Weights of a small transformer language model: biases.
Each number is 500 + 25 x the weight over its row's rms, rounded and kept within 0 to 999. Layers, rows and columns count from 0. Numbers have three digits each. The size before them is the row's rms in percent of the matrix's.

# layer 4 attention value, 256x256, rms 0.116, rows 39-63, columns 0-127
091:491523496481473485499521518504504481523514509504502524498525514488506488483505485506485477528473584510476489496498519511520485524486471528492530493469502470522505492518498520553490474507499459518488542469506495502483528432476471561518553488499559468529488497481528518500480541522483517490486541514497480486476538472540531539495533512498516455507567534485485471471513488482459498531537
103:524518500504547516517498507508478511524533468510501516502503466505522542518484479493548481526513504516522476502520522491483499522497527498489434541499512489456510521496555493510494536498520505485479520528475501507502528484475539470501492473507483520464493530491460487510496504479501486441506520469494480495524516550493460534468472508465558483494538454487503552515489530487549475499507
101:533505493469520488457485518480521455499483493515517468485548499495487528499539501528511489511487497489506509480521460499496479540515495494493469523533512491484541502508472499488513555498507481478508481526486523489517513473476479509486513500488514488544530455475534509487489474482535516477511499512469516496527486515472464507458496476497480500497456487442512525524515507492539495473488
089:507540521508502503511491495482486507463483506460501488514531450492491460472512508514512492493478510504539481467507480476547536523509476483459482535511501501474495483516511496490528500473553511481503514487503547473520514485509520485512492499517504487540509477509482508555476477477504480511490550478502536502541496487489512453531485480518559477501506482462471547494430500494446498518483
091:487511487502493466528451498521527502479463495504540520499525516497490484491496502482539484463485456446510516483470497499502518542520547536489485493545516445505460485523554510479470474532477491503507489482488498515478493499485492520525464484498505519501465523474535534517492526497544479525477476526480460503493503516472494508527509525506557495534486465522514501549567498463468499537484
101:548531503485497518487482504479467518487492484482489477555505515458533503475522500524523480517486493471482497515484503523510525488514480512505501510480477488537486523517497524508528517512563498499513464517487512476484460497503535535501560519486502482529533499521550486557498480458502516503499545535512488494556427502513528491486499501503487478513508511496511518506470485485481515512496
094:546500469479477523523521520485483462514524457474506510485483499516539524496487521460510510495497506521515469540499514528485474518517492520483518497436474515555478501488510511461477445528483428478507464459488557510511494493504541518490496559506478504498496490488516523483481524482539510507504509503499499537475485464518470498516510518482528481526503520522483496499517492522551514526487
101:476510503525544470500466486483475522500518488479511528468555495478483538474508491592530524525517510497491524458479503521487496531563496448470510500532530470471529538482538497521502532478494522515482488482479530463501474530535506455490510482468487508519496492497472528541497510537482468529483467472507503498529495495492498498475490527479473445539510490521463488491451518501530507476507
097:492486536479538488481510486467496517461508503529475502510472481470499490495476494484492483469491502518489524504492541514482490521504502530467476482512545459467510486544527480463514527531508469467497458501430539495503497530495515465480497477491511494518448489494489489487494485477454493483468495503490533499538494471556553550551479497508524483491498496464511523481455524487548448441518
098:458531467508503456479500520501494470476520469479450510494463510484483506516489475482520498507509475519483463484470500500514489518517520508517483523480514528490490463487503527491488530494504520530514496508526459481510439494481491463540504529494518510519527496504469500469487519482506507514498496499505547499493557524478511465466505521500518471507469521501497514536506464471488511517461
083:509528483493510490465521456497483524538489457489517536529486480474443499504516493479486478498516497489468491508567459503493489479488524495514481482487554455536471507463490500552513490491533534512488514464495490510521493495506427515516514489527496481533504474485449513492509515497523514540521498461490528503571468513458504501449518553518518492497527517504497514446530502500535512526472
091:536530511519536491479479507474500549504504515467468428464546519480492511453506464536512533519500503458467514498486493503465516537514501506467513458512527487466541536529481467478480480506529486500494503514460467520486522497493520515474556487489498517555521467472484466483511513527510499510441495477492479506512464450495494462455494502441494498506533505508481509520488472491517463494469
090:536547526506488503507512479478478488514474504566506515481470476522496508521519496526491470494514507476509540479551452519478464504491503480465510513552490454501536522488467545517505499486514497498508515549523522493529561479499507464496527482497480537517524500479500508546488507456476467532495521510522497545479520509456518489520492535490505478557462513515491505506468497531534518483498
095:507517525496521508460542493499541511465525473528483511444474495505493524479526530517540488522494503514509502529482503485474502477532493464498470460525507479520549537467481467499472471464500470527495528493491469490528512504465502479476467488502474500494471528458430472458547488488469540551537458485495510476500544539491504508462470553470483481501524509514518481523520503525512502465494
096:518527473525506480481547484517489535491503500459533442531459471521507496514501530496506498472492482511505465477535489514522497462514508500503519498516471487487524520452487468496549506523514517518507479529537483533488470511523469494446502509498509545517502538523501526531514504486479473551481534509505465500504492504566543509522510471477490515509487499490536547466462484513504448498503
101:512556502473531461506509492484489516511507474520521466509518505418497427522497457532480496480495504505555528491488483487479507489470476510476506434490490556497512466488476487518518466539491499495518494522534483483518478478503473521509544533510481490485537509521472506490488488475505523484501456468544511498501488469506461482466506490492492502498526448451514491494535472505491457508510
099:495522516509494474513513497537470508484496532491490462495547531502503448480549494490507497485520501538475514495490499547472508463504491511506516521485517487475462540471509468506483510543479488500538544492470470494532492526495518508491493518510489481527467477464487476529532485496454497504516506512489480503539500478507483493539508489485488501508514565458497455471503503505554520466538
100:479490495463438505475500478534543507516497463531521511454501500525527469468513516475504509510519463484551457469510508505536499466452556493455472478512498503507495497496541467526502503511543487494489529469517512530488502480538496495523484503490526484484494508502478509535489468453490499483490464515461506519457466456536502485532498482491469509471477508494539520521504511512489470478526
092:485489527492526494494532484510512528519497561469531544514468487471508494492485474496539505506459504460522541475476510535545525500473491471498507470440475470481481510499498541499522505490445469487498498467478428482494534496520487524477516512543433515531511505507522482510493487548542533567518492525509474486506543487489525510524512470493503537514471505507482475470465506514506467456468
092:494507486496515498467508488525476480498486489498550497506481537483518486540530535468530510492522474526498503491474527496476518502454515544554467498507486518477499465519531546472482508496510485494525497471528510513475486512498490513537438485470490521542495516475468486515473498484530493477498513519460472546481475463478505472503473512468507515502515526495484494533494450509462500487465
104:509500511499477497546518478481519458503502474508506478519499513450513499448506523499534494480526498511485511511497484504495538549480477501517470460440490448475495488536539525516515516488511480489543525476498508504482482467523485532542499542547490513517539506495468506494480517513528515487503541564485467533525499513529471554534503509509494523505469492527517437516535450514475533567529
090:494493489499500516527535504480501494520472462532473497553463493486508542480523510533538474529507550482494539487471521492487541534478495490477490481485485483480462490521525509492507481508503504455485549479556522522515480471480485496490486482544494537481486513509507550482520490555517504488482508524467508495527472450491532487474462536537520549510493453526460489535483474536450528488504
097:513479472517512524516478502485486449497506502507474564516507472556489481478488481515472523512493468480459507566478481534519470481468574505467443513486509505491486508543550496436485507531474528517472485531498481508518478495483495500511507488527465508484520501480499467486480438539518483461452529504516522481499509516467452489458502490503505489574528470495537512541505491516429517473535
093:511485492484525505504507480505519479518480540478488511491478457523513483441535461519505466498493534526526488492480505507564507522525480472503488556437523532519511527527492505491494528487484518478560479460512522531452490501487491489546529501485525498500509487493502524471521535524498479480483505531522551539528510518519545496471567494535503457512503492467510489482485490504476526497451
089:479528468564535515455521474469504501523530457529504482492494505526480467500457474508507483479509516464482470545519526530497513477492518488514519434485549496540492515519534520489493488509492512541499473500517470510474526443518492523525468521495507529526495504488499455434535462500468490527513511484505483482527533503512529491461487492513487476498491478518519455466498493541525459460534
# layer 4 attention output (transposed), 256x256, rms 0.102, rows 39-63, columns 0-127
101:507498479508502515471486521469537490486556519556471478507522460517522495507517545498530502473514457442518481499498523566460522461506530499505511511503543529458562516477510505494470513475477497498530484521523491468510488519513494476513470511514464546497521488479505457490509517479481499520517489565515499497475522491489515487509546487501499535525460523524482523542498505513523495480495
104:513568498484505476537486557510538513514477510491494517474482573467474458500516542486478522511523525539494485482517510496486507525510493520517499505507519510499497514489469496457473525469519527522463490504514494515506495523514490469515486458519492499479474535470520468470503508455484447525494495504492526501511460504501472500507423498513446500488477509486532515499482474522442513464540
109:492536495525484512521468497500509451481476473497489540481496541519489486541515524532524503493498530479497472524503500517493479487496459488500507478465452517499435497538494483499548472531483496513536490469511494525481493498510490495505500484514541510472488535507526522464458467547530490465504495467535508523477454535524523487552466509502486482481481522493556480493467526526448530498480
102:468494481499524450532481497517514507514483500525493495525469496462514519474463518482513516526492490527446526478472523518515498503464518484518537457502511537518510502484522489525506523551480517509527515525506473497496477504517504457506528460509494521523507529534485473455524532544526519467521514557512514485498477475523490483513503487553511496493492486552509520491522493502533490526527
108:500511543449509506494529524494516487537498511495476488483518489488511477488530486568511526474495505499485547499516497490505482504492488492525531440458508487514500508489515471512477507503532535497527471469497513524531461543484544449528463544493476535467504497535474555511491491563474490518477510529540485494538500539474472497479498489464469525492510509516511520491478513508527522464478
104:501464540541484483501494490467522489521492476476473548500481475504518523527461521447473497491473496511487482501527471526471494504485518449494494447505475516471490479502506482526503513508488510536489512488533547490516500523487488496473487456508547481521452478543514529473452464500534531479481493445480523513489523521507478544536487504479507513516472509494508539500558475524504469530505
107:463504478511546484443500480514503511479491491521488519504512526458474486485497490483520476508528485492484556495490492523475512482526491470486508520489510500482504495459498507536522498511528523502531503524481477550483509497523513520496499474520541551514497509511471491455470514514485494454497452539501525470505530505506493507471503485496474484508503489481455515488485466490508503488498
103:524505507482511550525511495528495471546502493537515517516488490440524532536501469492483445480509516501522495522530517514478491482489525520528491477473493502494484464529495463489511495521489459476523488515502434509507476515473510495465463508510500466484517482515536435489520473492523512485509504539523510499486493532505491485505501486510487524519513508510502538556525483454515510552525
103:466514518489512492548485477504469503518515445492524511507514526528492564522544548530519490520494503481514460529520526508466499490505525489526548500512438490520526491482530521515497496469500502522450550506551496531511498520522502503538508527476511461512526514498471489515484465549536485531516536538484500501480502532521447458501497476505478519522491519518524551518522508498483475506528
104:546523459546491502501511465480488432493489513513504513496518511535494517472493509529492464485482480486486523513543475519492463514532524467512489506510485465517485523520525485506547464502485501519514500503511500542498510449537479501487486525491457492518525507508486516523502489517504526494510503536464476504464479497491504521511502474493521533467504506516523546493508515501461497461513
103:535475463508487479485511493518519498503493518506475470502531486519534492478486531511488495483507496495529502523504518476496480533568482518493502584475485511499521531548449511488489448461484503497516487510518523483506505502498525535524465492528450501499472523529526507461473543493502526487474490514470467497502525486492497522492483505472509490493449504481487498523547498544466476510514
097:505507541537444554517499513538499474523505489492488492542482499482533501535537516482541502497541457498566506475530501526472493528529477479505490513485496503508483448478531508504506538502506530506519504526510552498520465536493512495466475536490484517473519528503495507518495491547507509517482531512555522463515466513499511532490479513501486504512452500526529485520501527482503514496499
099:485471464499538528501456502550545549500499501503530524488546475450510495467514509483504518486501495518473508497485510485517498539518516511552522526469503478485481503454493485513479517474488503547496482468460479497508501517570496516480486520539532480505468544539481523482486468533511525470467505498513506505521486525495536514506508499510483516455507482477518463529471491514502495513487
099:506520532484512516451521497525470515526479518509504522558489517496517525527458491521510487530496494527503451482515462519521507540499499500491516549493536535441522499517501534481507517494492495467522543527524530508550520535553509521487488534464469515495540538511500533511473487513480477497542508472504502519519482489473516484511524458512556549478476519523521521484519471513483527532520
106:504531504490507503474426465494506489466481567486489485510538516475534468464474491465464483531456541506503481492491487486481558464484495493482511511496492514514485489481476491531477485553470489500507479496459489445504510545516498492475508515454505507503479497468508510462510473513545470470511500505496502493511523475479414477526527505497472488495528539482428478503508487514491455496484
107:576510489553493500494521543526475439556503480494508480505481492525520507496506511505509491596506514490466495484451510509517494512503519529471453530471477496513478503534506494523523533517492526529505499486497490494515505507467513493523506477480504516505459489463534424536477475537495494556512508524465507463464502526479485572450514507504519511515500496539498475507469518497544505560477
109:508525487506503539495548486497485490481523452515511497465462463533463506502530528512530482532470491517548511517491500465496495524476547494506497480489496475531535482478452500500516469440464519507466463538522546470488499494540488480489511524518488464496554517459525519475467471488484533526519512495493536526532490523459465486516469533511551522512510499538514551521480493477469479477477
108:518509511520500512472469478489472491471479553500496497554483473513465518489505494523482488517480518526457480557428507480512547532519498515539492526510504488500526464453507511542484487537520504505527465500499512501521523455518475491520515489482478457503465502523493481487517549494525473505490484511511526480464521496530460535517478516518492483502440476477526535483466476519508529513478
105:470475478450492521476480491485514525476507488477489458494459519515506500491498519454511474513502483497480513522511454453462517471536493529544507512507515509500491485552530521527480471499499525469460501540517486511474446498500493497495521528507516489470453506481489521556511540496468498494526490496498535503500525541517486506476540520510486521532538484496500527497521528459500537500527
107:452489508530455512505476485483499508454525524534498501480520476527493529471499489504516527497500538489490499507510460492507489511493496498531480510489541469504479514523447507483520544525509466503459528483504494506495552534482484512465483559466520455476511465485479515468535509459489529557500491484522468488501517515488506511496538486537454463470501463468492517479486507466497504518501
112:495491496513525527500499486481480524517505528517491455483504458501486493424522515512505500463529545431531570480489490499522501504577510510487499524494491531517501488499478487534480530539523494499493526496542481501508518527506507526475507448476488524466493519502501521467495475471503509524558509450531521468441492509492521481458517486486498483469528487496473537510486487488497477485498
103:535506513497490516495526496507545531515502523524494486507533504553489523470495500479523569452529495494528505528539559529524469476513517523529504521491507539517527468518541531503517484528543479475512543498498517473506533490501521533525524534483521483532448504480488511481470487459503497484569472491544506496479528518464486521518531512523520519515508521495530500512481504509531459524538
106:492535467505493492519573528487481520498501488511490486478515515448512514470517508491517503491529512531521510456527483499480495491484468486512501509494540500475527508462481533523515516493497480481522518480473482533489506463469527536523468478465476520489501535480524531472466500483534527511515474462491535476485468479506517494505509475489494500478497507527470539444473498523570519488463
097:523501452514476470509482469496510515493499459528491489529521491514509513533474552464490460503529412486485498538510456489450482462501460483511514490529503501480477494508485537552523489496468469514473486465485522454495487457516514521531469486484506507514507485513494487477486458517506491493471495488519491489467451491498468501483480482506479525468456533512527524540531483474497494514524
099:454484480514462491549487489475471498529503474496485496498475491502511488493510508493505508491489488483556480473490513523488520519468510514483456527493463482462500483504490472556504522526518499474492519512503496513496480508549523499484501532536463477505500482488526582487440499517489498529483455436437530496496474514477474533525519492509517511483476539475481551547472481451508521517537
# layer 4 attention query, 256x256, rms 0.135, rows 64, columns 0-127
094:510476477522450476490515452508505530498481496515486527530474524473488562492495476491457505488516512491522489521477504516489503530501480487485539479508522542497553505564495471512521494487522505538514529498488498509504486523497487502484518515534516524552488500524481475481455479444481515496534509494527465443526464508482526486530548495478526477493535468466448537530507531551497500512503